config.toml
hidden_size = 160
intermediate_size = 640
norm = "rmsnorm"
rope_theta = 10000.0
rope_fraction = 1.0
init_std_qkv = 0.0476
init_std_o = 0.0532
lr_head = 0.00967
warmup_steps = 0
decay_fraction = 0.807
decay_shape = "cos"
batch_tokens = 32768
max_steps = 9458
dataset = "wikipedia_en"
Each number is 128 + 32 x the weight over its row's rms, rounded and kept within 0 to 255. Layers, rows and columns count from 0. Numbers have three digits each. The size before them is the row's rms in percent of the matrix's.

# layer 7 MLP up, 640x160, rms 0.197, rows 192-383, columns 32-63
094:164124121106119106084192193135169117116154145089158151160135185116131128103115113075136142093129
100:116130170153087039156061085061080117099162134138151114091158138077111095119123155131121156143167
105:143185097113105137221092116185102101056155092128136122131096075199159117131179159138092110132113
102:116128069153120182151109088145105103163153143110137086121166152072170183129129147093127198205114
104:120126140122112133181143095117096112064163167021125155124111129147083132151130127153161119136067
096:079148101184111148069153136131148150110140090123174178112066139127058047092072137106138102135113
100:114129119061113124076119113169143026130109143021131145083077136123113083093146112108132106157110
098:147108162143177151086140157115096112090117063163164127122145174106079106121167169116134092071102
099:106122145143112131190172094144128075108131126188124145107075122139066143087137081138080154139124
103:066133185136124101170072135148152139144103170127183123106133149107111103071137149132094190172121
106:153124164153087106213146095174136128144081080163157107111120085148076118093102143159142083127098
103:101082156095109178105070119195154108132104061104134114109160153140085099166140146133124167108113
100:080120159177129093110107149110096140194159138101083132123170163212080074095147133124134141138127
096:169185109137126139120072108098140170127095203079140117129070113117205148114124192103138129141164
083:116154177077049138142092103181129149176115111086109149144081109096151180115140132090149183113091
089:123153068106140189150116112136145134168167119144170117123127139077142098109102195108087134095118
088:112114130187120138153136151071126108127114128129034142105098148163084114119112095130160108066135
106:122150103146133087120118112143153157103105131123116131099145102058123170075146122119158067212127
096:212129113087122153114162142151140146154101166102134136107099071193103131153154154108090130117132
099:149134130159114081177165075109158131167122087130155110136087133073028121128159168128131142077091
107:133099138189107161119174117152141096113114108103125118113147087149129175131179117170086124187138
101:153113142134101094103157108189142160147162139065090037097128134093081134168130122185116136167122
097:101116096090150076072121144110050098112112136157093088090087101149181127090114171188106125145085
094:087157101136137162077114124099132130102092151160034134075117127179179111160094069141157142081138
099:116096138109153120102076069077124102141114090108118079148123125151161086098175137112124132120099
092:085096122138127123133073124128141140127140204135114084145111140157135060087148098098126104145193
091:164091137145134126093151189119095161131174089157079174105098102178125117126075122109161139112121
105:110129169098127198076113137134130112107147125110096149135118110115131152160102171141107124221194
095:124134133120116098054101076160163121133135115126125096185076155130078142168169134160139165155180
105:128110140138053127127080125161192059048079129118159183109120109130098131095141114125145127110147
110:095154118140126125161120165183097147162136120124157111127180118126088102146082129165119119147130
097:134124141109088135071150170161162084105165074126162095083084116127139115150111150075148073157140
108:147102218083138150113117141103115145145090131207169168094122145103200129108126086135069154194173
112:097124159163192096209185108077087123148128112168159080045084142123169093124075145138117131103164
101:140101156126124108082154100110095118161079161114120160095127141142159098098182091056190090126148
101:065099085126116113135124182099198153153087111100156160123099102149109092187121102140065186152075
105:133130112144099131170172166055143130174137068141121113108150132158144141142106097066123154126139
104:117176133144167133106118147193171152130105140163140132096163169151147115086177153183150101106125
093:090138128147178115131105196084118168116138132155187134141097052168138090076075153155207141141137
103:109140117137149135120111100105103138079144150157194065132121147159115151098106108110097139091126
094:164068173061115120162139109110107158097153164093131150153134130134216084087114120159141146187168
094:140086151154102173099115131081193113090137120075147109094117153179130076154093154073110171069170
096:107107154088114156100137078089198135106165125133200083130100093107114100145097043157155130110100
100:099127131147156069124148125156093155168127115165150094166130149202121103115155111093176130132051
099:174107147183072082146081120125138161057151174100215074103181078079099112089076184146063099143151
098:218136129135103126130137112139107133155149152108124137118132141127155078102183123106172087121134
103:235036131136150091184084138149172152140112091084116100108140134167079094161132092122141081142150
103:098107081104133157207143121156099149167160185116076086141108141135175193101076170128111118112135
093:087115177128135104126112136160097167130150155156147123106141115171123173162084146168139102167124
101:093080119167148152175138114101139147130130123131148192077162085178145099132133124189187091111109
100:143089164101105178134114066151102104118105086112124160080085147127128163103111144129145162149111
108:184159092138142176152172164178081159189120136137153113156090117171117105152100119107129124169099
102:192101183047146125103132127115101115114151090164181115112174147144083116119167118121138103138108
094:109124129124174168145120160160174130076158120139134119125039080061143161116055143213153141147128
095:097149133089125068106140103103157052167155165112196106127134078115085093131143144127128127123186
099:114128151135137165153129104105091135135148156113078126105113133096107130143154104119125087117174
099:127115111101085129116053159117095146120167098086150129110106169154126132128128098100107085121090
099:152128131111073104135154170098186150149110131198125153145178161080172091062141129144118114139134
102:138124109148138145134123104157049117096157119087146141106151157117088104059140105073140111095131
105:156114099116050164170099141106161193153097103167058144179119063164105120162110083155128115159122
101:137189124148109131133106185118187213202166148131108136071171165134115110156160149119125119084135
107:082158157158104152139170106128147057166138151117180170129126120125177104150153171169089095093126
100:196085152131119101115106097113104140114120160124135100056087163090137145092141074142154105138113
106:135134099143152183084083101179145091118093111066120148075127153139096129163105115097157104172144
098:149098092130148155133146164103072083138126137169149117171024158153163121117131081110167123074131
093:102135131068128086074118116127126128137098159190128145077127075139169148101132140137128114127194
102:102148112111118187135133073101122189184120114179167082136098131122148078131145213113150133149099
091:137114113086144125116078109085125169145174129155138127113137138111127122125170114135100154103071
094:154106113061136093127149141123109145109142113205175162140126175162104147099110094175124106190159
104:104148114140154126207110146113122079138135074133150185150171099138148118194100112118135092180159
098:135118123072075128155093089140109129075161167196126182145097183122155103115154160150112151123084
101:153183180133104111122119050134098152121113129136182156172131142157130143128133106072148120118135
104:124139108136088083085100144126134076106097142128094164072112156074105103201113103113194190195146
106:175150173110091178171099186117167112101106153156162122113173184144179134110102105161191113120180
100:088114170128156138176143186143123187100151129172106150116149141117165110135123096108168123135093
094:137135156127116092102155125178177150124105115152145140076160187076077162185164078124137178131135
104:161208156095181128138129108126119146136072124080106128103144153074118138121135128122127092096085
095:184156133125117134111148073110132098112149131145129180155085167153079126145182141172186184154147
098:166143168153141126076109123077115117078103127130178148089135086126107127147120101125197048179146
088:152076141108081172151127097178148137126124072120113128170116127053120088116132153144126150178092
113:139136101140116159152108172113156185153159171138127115136143098156125080149125155117175065150108
101:173158166146163144164068136080141102082131151158141094077139163083132058099094140104154140157090
095:180138082127130124116109146154166117149122078129119117164138110130065142147126109149107104143121
096:107118156186144094089148174158150082129094150161099159091139154156112056098165093084083113088145
102:152137120137129136106082176158167129142090145119091085149128065150168091148146164128194191159177
098:129153143092188161149119156122157140091123099145157128129088086139147141129194116145142173148121
102:149110069168116047076149086144073147138157122151110142121129112111142113108107099184201147087103
101:078114163102078132135137133084080081129136132149148127143127134085126071147113179128166113148170
091:094096173147142138136211086149136169105131099133132203104134138126097151082099092105108122140211
104:113076146194142121111175134113181118115096121158164153161146131174124123101134121091169161124171
100:163159124147159088146141123155163115083105072124143100118084213133136134114073155183080082134097
102:130139136137154077144103111104135099143110167125091115070141183105146100126135083118151131128149
096:165118086136154120092125130152125137102100088132141131109141110120143162125121154102122125178139
092:106146094135094146119103120136086056120131094107104120124097106078125111174112138170110108132056
099:150098034129131125125072113127116126082049111109082157090121133149134115124091146134141097103101
108:072084139054087085140176087163158142147123171155153146132142175106139096173130111101129129172093
091:074137177164193130120163096112138140190101157152122131099098109147121073111071120201098106146050
092:151097165060180150126158113083151090136084098157173111132136120093164148137143048091136112107079
093:143128135123102142150145159168155110075161165148159093152119165145163050100170092093105155100106
101:089166138157153064112088107161136141154180149122113196087113084102127105087163132085116166200149
104:122081100194093142180041121147174138155138149153114143157117091143167109113101111128124113113141
098:172083181156083117112151135085135081118106178068153080154090134132163099058130140135161130169086
098:134159127122170121089155119146049085166164108101120132083102136134150109107106121159129129105100
102:164096138163141093111080170149085144073113107147139098107129170181108081100145101100173135152060
106:115135161172120165096141135157087109067154091107169054120117104095135182156127159139126172202150
101:140124137122148126099125140139094133151086182040098139113127116105120150176105171159160103115140
095:170088092146105168151104141117149137155063155109166126084123115102101107082112142146163155165122
102:145074144145159182139140133155170149090142177149112107136107117181175114122096141136115046178096
103:116121154171134201089201172132084134167204129137140082123131094121127124151044140085133106117131
094:102104123081113137138077029135142109082165138157144140126163142164108109087159222124091149153112
096:135118100147097135160113149089128133123181128175190193104131124094176161024129100108171097185094
099:114132177154096087122115175087059116136158166214104093161136166136178152161131109156160143100171
104:122098123173048127122152162165141213094125084150079064065119159095098107168126093138128141130131
112:112114122083133159124094038131085086112115075107180116147083159100141097181175148138157210094115
100:105126101086111114167080090120087135128117153135180178145095145207136105138105131192113093148129
103:126130115128083134089127143119142119183075126146166125130145157071114120135159165108159156170122
104:174181158114110126100146120111187139078148087162145098121130161165178085119159082102085093109112
103:184124077131138151133115111157114145081096113163079154119059113112110179111196128124086126178153
097:156139177164041095129142147100113162085162091064205153111132159197141122140198145098115077123156
109:112149111102166146061069092152126149212204171145114156103129165109121205028147148183113152109146
103:147137183071131141060161048187114084101105121140138091086144143117195131113101122125109092133174
103:126093191198170128160146147187158178153143158170131129129097199141108104171095108151111135112112
093:092129109141087143175123103135118160144091153084114133145122127144151111109120125147094153188106
096:167108144108164129116157097093121104157123092186137145123149121192113046155075144179141130139110
100:189168116091082147118146126088121149115105144122066148056133125142166138094114121111177104133134
102:119128163133101179163128090139168091085114058145151129122090087114179102100086081068198141104112
100:149104070090081178193135118135092139050111121091125104114142178131190084106128110094161094150086
100:078167111125149174128113115120104134060110145093160146132107169095123108123143129159093150072110
098:111193106050083098101116120116120087148140108105160188111103089155120132109116124127110141096084
097:166146107143130063138173136110135155146192129138128145064112084113147183134149186113154127113130
102:169093094196085141121122133124164174177129180113104153138172126127111107159082140105193134150091
103:153148166103136084151122139136114138097124138087134110136115090101138137111086080120145138124089
102:152109138136158151160129107115101124087110159091103143194120165134134107086137132136087080095087
104:183137157120133124124106117150105100097122123161075154117127152203130126113105080109186110137157
100:120091163091130162143083137143069142098097122111139140159072147107143147156141133164180174141115
098:188146103158099129124103199147140154115151092121155087158099167131182098103193068075145114145174
105:091147125104172117140085138117184163135127033171097115113152171139066132105141141178059175124143
103:109089179090122127184124122139099137196122137166079187121154137146071113114092136135169100118164
094:164110072181099172158042149133079094181135137117154173099169168165146158133101085156178146143159
088:120146122100101103174116141100155123156119100160117130127113101143055167157134144151159092131145
107:145062152110180136135066184119134150098044106126118103151149108107167138157159113128108068118052
096:121100136123125097084092118188196139186121161198154140154084181096129086105123152115128137113133
097:146124068162207111103110094140055120128090152192150134137140128087180121135121127107122138088122
104:099115142142141128108154165167090088124120099124226188143130129153199075129143102111133111081131
097:139138148139136161128116068098146059147077109155084080148099135039144152091099115170133114123073
105:116120098100125124174110137167151100097163187134174152084149159120075073077081144116104160080178
096:223149131193091141170140123076154177113111132148198127166165140130130127097126122116102120167119
111:126149200090085122126112103105125110102141174088163066155072146134079157134112066093139145094143
088:153131070131099192110122174156139159123095114099098161171124141125118130151180161082081137149180
096:118192136133094093114134189163139131110141172170104079131082146114143144087137153137164109126104
099:157123082078120101130124104140105103161054133108098102161128147088132155117131179104137178158084
095:156106158156162148139070178111059162093117093125160145121157162191166125115171106119092116138191
106:147141105126108092105104085089090148090129115109160139107118081133073123112111143110177166135120
091:076121162117078146119155161128147087143035113146126119092121133090093131169187118127130160085078
098:154040138219097124156085111118108165100137110126072090124117119174133109134125173064095173120086
094:173155090135107127123133091096099114083102166149123117091130125163095142111098150143150148106115
104:136083159124195138179146159152116123110054109081180119151160141067168147105154081123126177127158
101:119113106152115103109114105128180121181132135130125139121139122111115152113187151096092171159137
105:102085119141095120129134145128104103102100056168171101088167147137116133075156137150085123084176
094:174132062093142084136091131125128108141185175106123118079179135079110115111139139074159127055110
097:105130124149120141134112101108167134089132086226103086088139176161094136072091101082126050115120
093:131114160131104178148143100037170106111103133135110131161116107179160089120143134106106150169114
100:098164114142132168142141135133156130115139156158105101136111108101193127082148075136183090139132
111:137133118071124178171120075120197143108147141185123117106088143125109104073098103084150137107156
093:107149124203081117153143132165106106116088123121160109116079087093165161089119112174095131185150
092:150132117109121112110097121083089097176099088122175095150163120153162115158142075160167118132068
104:183177158180130171119083074137125183152092123094196162162105114152144092142150142142110147122149
115:116161132160082115139116121117123097174112087134138129128066140101149118105092143149126127058101
085:112078167118164167114165183086134171113080093076165129083124138157130151100100175125126110154175
105:122113054073170106165115149161121119118135141083163148116138088164127114145103097119175106145083
104:147105181063131132125145106127173103127101169168162087089066153208219095131120150143122147135107
099:135127106103079165102055154109151177154107173190174133086100190136113117144101131093125114136096
096:121101085145127152176158105097136122172058099109136090125080138127124095122206149113135178165149
095:107113122136170125120121150153122139150065136090100085101133118132101094115189019080143088099063
105:080199136096170138122099092179138073053122091095119175138183092143165097145146132093119160097103
101:100062085107127143139100190125069139197129082090100141141080178135108097161126090132154160136045
096:153104156121155124116150139143151146168169134134151128187132147129166155106143103146121120091117
111:153089136095136121110132084143139093147138183084166135161128055112128110126163107157184122130115
094:122185096116076136153105130208120084177121143143079141151088147152132082232130174140150109102106
099:103118104083159139176126139212148155121171115134120156109143151162097151094177103104164106102133
100:092156141107100141144121103157154108151088151148074130103110077154143078181123169161116145069122
097:124110103106125060091095090193125116176168118123155091127193098113109130117073111140110024145103
107:093146124092079093141155114113101145197117117177148120153150147127166118129121146065065102141140
103:101112141126113181167132136149133137122095096102127075078130136118117112092118081127110150110109
100:136163121078127128109125117120106128101092075112060117108114100190142146118087074200092113110084
091:116091138097087140167101163104112075084121111083160166173159081105130117155198146143150137099065
106:134178154143144186167087133078094125144143172071140164160171176102163149213145109064135137150102
098:183121169131060187126108085107115124035155122155132123138115177142107155098105125168130117142083
108:118132166127087161096084127122102174172070060173131119148123119116128158134192170100064103142167
107:080116125164105138132113117148139074115143121155115194115138089157156101159104098103134104108079
093:111190137171096145097069153114142174156098111135137172112135141150146103135108111146122121164164
109:101138135129206161145117105160180160146132106132097137146121156161157126159113103128050116143122